Weights of a small GPT-style language model, trained from scratch on English Wikipedia: 103M tokens.
Each number is 500 + 50 x the weight over its row's rms, rounded and kept within 0 to 999. Layers, rows and columns count from 0. Numbers have three digits each. The size before them is the row's rms in percent of the matrix's.

# layer 9 attention query, 128x128, rms 0.066, rows 93-118, columns 0-127
100:435569467492495427454481437541547521522469608538400541490585569522551455502425487442455524412418448506448495480514581491535420470462492572588496420476587482551536481434566486485415582489436487443522580455515472492446610462492520459471525547524504428513488452508509459578436478490510429534476477437554425558542593523459607468481560532559417509475459471573476503556536539553500484500552
089:464440462433496481505536480468490481494563455489482558554463449447412548445581506465558432566456463441520481490487517417547467579457481472517575561602483481608531478538505573619494496500544560504542537527506489573461405548503562455516478493526489640508497564549412415475520433511542480503453568512482555532538423529555444620510440436488440482490543388449512509553557466491465500429564
101:485499543448448545577473436500407520428495532497508475479393478438504504495433534511468581567497539492561474531488424422503557461501569468479454548380533565509501525551562476510602435525465534557571559514526586557513550497433433521543468583462615552526539505475594554437498506520480432407586500606550484496480437562560488478512425458521514535553501467466416438408503460503509459506438
104:453459440515520457442515511548419496550548432454537417479382515526502474542506495487462531440489531580443537532590534527554618495557568532484463478470566473507548513547478516471559504487489553535494511542414564523547574475506462557545436506539585567553513576462471431530529570457440553554519497587518555491468562590501522467595505513478597568545520478502619498374423561480536557452447
102:527481458490430484546440451559519478425499520583493488561396494509451446517439470585559575534543527538534559477563520520481478593543448516510506567519416606499614502503473482470433462538487505432473479476496493511525467538438385560557440416534531458468470518551568499464438564569448366516505513547493397439506525563496495526490496526471453498546588510532544638490505441542431424499441
095:549579533425415451456542518477434464480497522515534458550449426536490533487482514488448576468550445505463474593495496459505389396545462548466513465521493456475532588510507567440452565490579403435441500561460486536446431483490557492365393500454567521534539452510511552599512469509398526482511538464370450515432475477401417487586425483505526516460427497508499518437506511523496513515469
088:462506555504526387467465581495477525588566530459516472418496471534479428571615433414479518493511524590504522572461544401531513509542433472474431573461535482428445585615519559516547427492569531484549503524553523485432517570475577466517479390552487553452501538473482388507476533502519530469426481550461456506466502430591421532504427503537467528553521531439440475506474515548463413565473
100:519546553501574462491527563433460535603526455434432456456475510458430596489501423469428517464476496517454460506520481599521515580487440557412470493506495470562453428435520456505501474484424482579573524484518417502497493486574461480524541429467509548491458431393506482536456553382541597501453387524525473574524569475452482509462572498533640480537515547520497390557524436478519458486545
101:557574475462498525612520563567484412545528488488590463489557474400416559465541515509618513513425465361534496468428398421494504442455489473478387482581521394475453473525481520483545434489486533588499412536504490519529491479511469424478534440510547551397506467502459544518444466515484490534534443434503528462537475490582496566529460456511494433462491452456487556508508453484420456500613
099:545475498392574471493485513507540524477583514517507463487594496581442443552562434484429498467512534530537590470450554455532480567492564385428536574522446494407542481492544472555476480482517475403490375432517500524578566511506526566487508494524460491503541492467476412464568450550530559501459584580419527471408503464527426485473458564540424577606520532402512492462499539437525526467436
100:495502531497555493514549502572490505498490471427429491327566457441469447474509587469515513482435547529507538477489490546521540425526430605507472464457566472553531544509631466501519559537497474562555496513567507608512597502474573417433597405528500550491484518545447537545546442531461538403509444565420423540599478456531505452528501444529538511553514476585460497527450473486488479587525
104:500464477509412505490556524546441551430461587447470516543484425488454488511573519421434476588485556404433518607421569562467502486450604502537583473512583552514447482485394489509579414388549484528505444518454465572563432409503472475493434506529528504520485493459566535483449432556467510518565507499486463541480478500518466557456505528449512503398502494459510482444479593395474518444409
094:439480503482472485487465519400540516474361464545526473495398507521543537485425426552551585467597451507571491528538482494429569525452579482509494456499468439606577503489484424531514453537569422413441531538515561468578422505523469539569549552430418478493428480533466463478452547530468498517494564433528526437491495509520450469427555514437607516492508523512482634470575502531540435553445
099:458529488583541422559594442482555482515544579436502510543505483550516490467450456488512497533512495545563407460468435525522575505447518499429548556548538466451584568513440592588409516517445549442424514428481508481568445535575504425605556403463464482427462491432550538519462528492546402519499469463451516565555475446425527463520450470511526521579534450412517447499443493575481548417561
103:450473395481465444470537477494571488486491561470438505447512456563490573471566466478493555398535489476514508487497419495403552435487551503460554471574580550533580504444563443423598507487598484520484514538417556576534553486511411491432484451518445541550485425528586459481525495510496517503547547403482580601498481507523567471605469530456512608480571589414460437516493481494532477493437
096:510499404490494530525486512537582583502507468515452676403437457492434517470500503551496495472444580428420485505397534538503441516506508487522615471447509435489493458471475455427485462492444584564541462474533548515391521433459519561430407558487439455550491541543486525500477516446487470479530591456529571528530565481525490532499522484588430513337454519536532455544507457564473534501472
098:512581429509558493530507443558559508525611415432528444484437478448485471531463592441361521518536445589471512508431501515487541517487435540462468414456538504566562550530486512436486570468531380536582497532453427475458494454481523558429465495430613512533457553486405491463529569451564598484552448553507512499528482499531569531449433497468535437468496527560528451446521499525530476613472
107:419422443511415475450463422549546484424552495554431474412519478551541549526427520534451516529443445515470499548559520479612608449426471438470584561493458504550591492494519562598568436432529543536537504525495523500539551506530534594513497525493473609518464478431509441513574532438476568497509481569496526555469450456523558540577469464446609543507583567522592528451513477497470541475458
095:575395499476403493491508446464451569423498483501543510544484499440560418463528547448477528429527463539617428515434459473467509438502564524490470476418554484478524562445434568562508486521538474541487517550477524601509581457403424553470512474556519460482564517513592517533521523572452512423589441506420572453466432593538544561482417434491550536536475540594452533474492543434567510466464
094:522497479586536542501458553494472521404506386551497571487503563466574497449513565542466520535418443472509532504523517497542566571528448546503558510431595444553461537534495417570452485459530551486462467571450447558421539515554484546490569534505537411467583463583529499558513485492529529520466405484519514505582507465601565476477553580572450441375436416500422533560496474445547434548469
100:515441446532516511457596372589482481548471544462458481456612479451488507465506464538484501508447578560467507493496542516567544581539573418491507486505575466521531543448515477471522495399443434546537509523608452465566465529567492503489457575513527531530476501522452601484479546569551594548547509528364555564430531487565531384508563507496465499461534506540553500478459376539568495442457
105:414519510579585440567507544463507527483615565414527500586534433545454471537493527512459516498478495490445452453356487527522428483551598429552547458586466471493551512485499496504568525526490518505400511531571471547447501471497507466466520393444528501506586484480459560465491492588578477379506441440501554512537572568534517478528489575449476482455563526448489413545467503585504479618516
101:492476571421620548527436487462545497483537504475523548451541443455481499476526474466489529448534576558504516577617520559452476505530501442475462490543517469476549521595475479423477505532466437473432603517551423463438404528652539489550533508557568506558481515513554593535516441413435553458454480512404581540462496463399519520445494455454471484506388572576516472489514446501482459485556
092:511412558585521476502479492492421587497527530508454632502456494512552395503546539509449543564402442513534489476505560430551558511589569545482595496550558549529441469566473458522538508521491511547545454470390510558382625493549571509431540589570507481544575449597473485485560486495495505485526524471501522467536515488548512430487497475502435469490580459581513572471427480494469431520440
101:437524585504483498524577584480496491585514469490595559485464608497564536546502398525549486575577556461574450515570423459402438521505464561537544475486506481492524446474457480472587417562484490411503510476502497624533459474536544530494564462428545596436536520537503534507389608512426522505530483510467477463491513539508490463530434399385511459465507470552544487494447535560462454439510
098:409412474459432501453485541568433445479432462464464489449526509495418478499468508533576553526517459502437516486407465517424515515468511556498436556548507521549507457444519544462459462502521455598506543573445526449581507588595495501465500545422434477499543438459556509492422522491493449581515438422566513604442612584486470521511418414405516564483480447491449416449486446468535532429437
# layer 9 attention key, 128x128, rms 0.0664, rows 93-117, columns 0-127
105:465489485576472386499562500448544485538515475528472397492508584526552420474457559449522477494548518470522541420442479483466580598444487489431514519524433463420511431402521515490538469426500382559447464468528468395487484511524498464530456464510589583519489515463424487490461508476571511465446517452436521630469449581473513369492500521448440517495514514572366483495512487464566572485495
093:442503598548528506584529512508475487562484474486490452586540452581422585502431509588558458472528558506559517548425445440533495547573458565558492487503489464465511529456508486427463470486493517586457469529507618447517590471500438585504471539511469480563535453530569557505496540513535454587593423593472421375537591548503514579512531400556571433492489518469519570531428525513489499484497
099:500588461542457529511484499560404446445441521473540573474490424499518524496594451562497514485463482461505521505548564532419444411570547466538601480525534510482447494565465515498486537508599518484480453552479396504485543527604561416452494476506471489451423419539444548466532519490469582542577508435555549426448552549441547547419586568548575474438516497427508510583518532576432511538588
103:478423496450460511494479532534512493390401569449472505465484432562554503532495523557550506450584507489491461529604462599557450566452558366480564510536466586475429564420491450568527586439527527515393477501546499479503532495480486435481497450500515497478477451486532564508548565586513564448407492608472574576438607536502431456531565498451495489485489450470479507548518552517468449486579
102:427460443478601531453434412522482538502439483500481507521490550483477487508436544512408505459572551585488543479519510432548589533492460498518492471481482473538531541445447437522587487475496600496545524558506537465550461508596585429496494557492507478426507504590548461431542637439554580552513556431556455567533496576503479532436509500411582550436459458456459496614597525473464522555544
096:602538457594481503544489550489527508505428457551536537572522483510450591473418504420487556469513457526577511506511434498612419458452481480480584502601569585512555608499588451453511420477436566523473589501467462491515499570513546455526620475498520374452448533500492500534469395478439441551524478586430551480564499459469462506455498523558469479551439551485530567523521479565506485502488
099:487425557475449474506471550506582579545462561470531498491456481545536566497492468511466564473479508520584482546472481486473454487443502637542424453527526550509506597439529437539492498607535480519488454444475502548438626546473585444556492422538529409491429429421550512403559517501580492579492478582578552573534590556496524475441444541505542517508572464465500522415490500533505474433413
106:508545509517470518487564493461533484466574454551577497503459617540638491425596449432540409511491523433564467562558465477496404545578437472529531536414543522535547522603566600476618457441553489479528523456468514481469497416528437510471518469448573430523466454483489497491466587519526510468480532568452498433473626461530445526483484453499432491571476498502481521441442553445538460447462
098:471504586480493560461548426560598528486542448520493524503451401604484457478529429446493450522470551472450552516436535476497475558532524546437598499498510480588584529521567511481466565471492469491535477607491546457534450425565472445436622497522515483540504467535492459503484409476505506566526464425538590494498460453488525535483485432385479344571547464455474522406490588523460538525442
098:546545523539456415470490483444482562524522461513444508435469606397514521514591550513466576456486492436561453511442409502513498547470551585563474530435478400503488475589446530498475414607556548532500505490568439551512541555427574502472494471625555425548536558463530519499540502580504541564569400612534529437530462526506517503525465527479452539563476574507453522424506442537434462492504
097:533560599512441485522545495619530450509432518511584396488464509517499473530425461512550504453469517523466515530597546501453500483455491512516563491546585476435558454490506551431418465385513544470473467497535508525544489507599531391471494434516428557555440513405447509469467518581509551538407578511556519551543570460531498509491486497441539416554455414587488453500541604476597536446464
097:585560547622439501533540545405382484435491587503457492547507428511473453493459453560442395502538476532424408525464484489517422456509485457561546447488486426584547500402494400461493503601427494545523485451511443518421463482490516479470480445454474521421449455528484596533533426501535526552526449480461526380483562408468526581537506517491460446476471471504490522514550518590516499521553
098:521543538539483503536466493543480447445528562412455515435513543535560479455479589457466517535511537501617451512529404481447453484476561429537594516495549562456489501498484430432530502604460478591535520437480545524504512581320560511520541543534493577504558553508533393563538474523465482433530453453488483431493485466579477536568455415483507570527534498484570510591519437520375488504524
099:453468501510446499479448523491481547588513542530453479476527523479540463575503499538538500517518452529479482601543490470509584593524512565462531490374508537494519431526474525543616421535499539501567520463414619588527562418538447546626473474568458431517569524557439467470514483528513425601558461612485458512435553554457469435550472458552417562451573488497460561471502525502492546492426
101:576487508613492599559448538495397484510548408531482510459493539443555537523530537513561487468501561526463485571434439481454503554479577418462463592565571441501481492477589423485513482532544530509487446450473418477451505474488452458426470493548419405511558512555424491456531439580516446573526548543417496551544483400450457503473550518493455546445380498493520550433512520430403456518465
098:556443523491449491519542537403480376538481466525422504478582450451476477403460509420435420557488570498382550385479510491438485457481464384497549498537527459546457457437491497470433592471416428415481498524481555449539451546574459507494541542535527556528493489502553552503454485537473504406505534522509561503554540458436552486442518520436541492439415560497484505471475562572570556397497
096:527476521468466506562472435459450561531520579508594511450543431565508535462451472423517550427601359417431550431562471469531457421515444524486568539480533479482524473528587529532464504471468457531525476474458494498439491505534531518422453465462471563616542501515526495488493530530369469531459535450516558531442552432544441503435619567570425422549464526555464450419503556518505556449521
104:436576475453492521527560552496460540463529543481579547534433496494519576516463604504610521462444494452561485488559490555474491547514509494514498570522461547503366517551504521466522431525478502415454445430548444552431558456551442600525453493497573505476478532565508556488491585537547597515506482519471540527558591526483511534446485427546357565500463549500559544561523441529471407374543
092:446495440408500536551459468487501438464422486499478519564526397537498506446544535559436575399500432462501515554511517479448479502560488469480577514492533608470436474516527393439497505552555498475494544514513362412493483463542467475510553456494493431509440390548432495509560441494495490501468497479538407497460470481464608560495607591529479463376448554427549517484558564541530512486586
097:491517505507460436508546535480476478545391571463420526532461442501457511499400435479435567522416523557454462462420605483527444409453399449551500478580515430546503500442468493462427558487523518537445547493500547452492408431566438497466544566419513591557462501491521475585497455510422539474457576436528519500404470474572509429427449577496498411502510510500476496495560557523610452493482
100:482507512574559410504527574502380426489534493603585515560445484563503537433434462479528380497497473458475471523529572523494505576464496440491541534516534469425482520451462507489465554460402480451460563455502560613470562572472551559470412584464522538530510570462463442469522473575546483510547570544523510528451573402466475534525591556502450522588434429462476472515528558567531437455507
103:552462544533498604487467463466456508630620521551532394508499500488463469486553454494477498425497470476543431519488579541508559384524404606511458575477475507577420526521551487463528421495507515534480525504405505465569530536536409507511543527512579460498569427490454555493530443529559455513598472550477500425578446514517452502512473483577536387517504526427539439466439526398491488537470
103:439465534541541476534541465487484451494584538592519505491437535510474477524456455533442569523572408508488547523536483440588423433550511429467492438467537493393462466601423472393502412504466490475514538493512481465473485547358573459467565475578457447444519503420506467533512476583464520477445583505510559451525513457486447459443468533579453564577488453593528529570382523469563496536525
094:470446547500478424522444525507462481504401574467412467528600502565488532537507592502451527533527532532410398557538524557446568490454455407514559531537529553503509523431449507454389541461460519452430500579540413476447514471537485437447501554428574608529500469511492497489481558454482595530482512531423506536475566433515498453396480546481569398504489484484521474473610531569582540492534
100:585474568448561563442508440545478579519428514412531605497538415476476523516451493473484443442495552554519452508522468406462562464454567502536539430487517640443605437488435546573441592487530462468504572478471506519621483580492465453565522534452425422520544476488548485463522463502440538455501565418449569549420574497482501526469496509406501472505441492503524542577510485524513538475443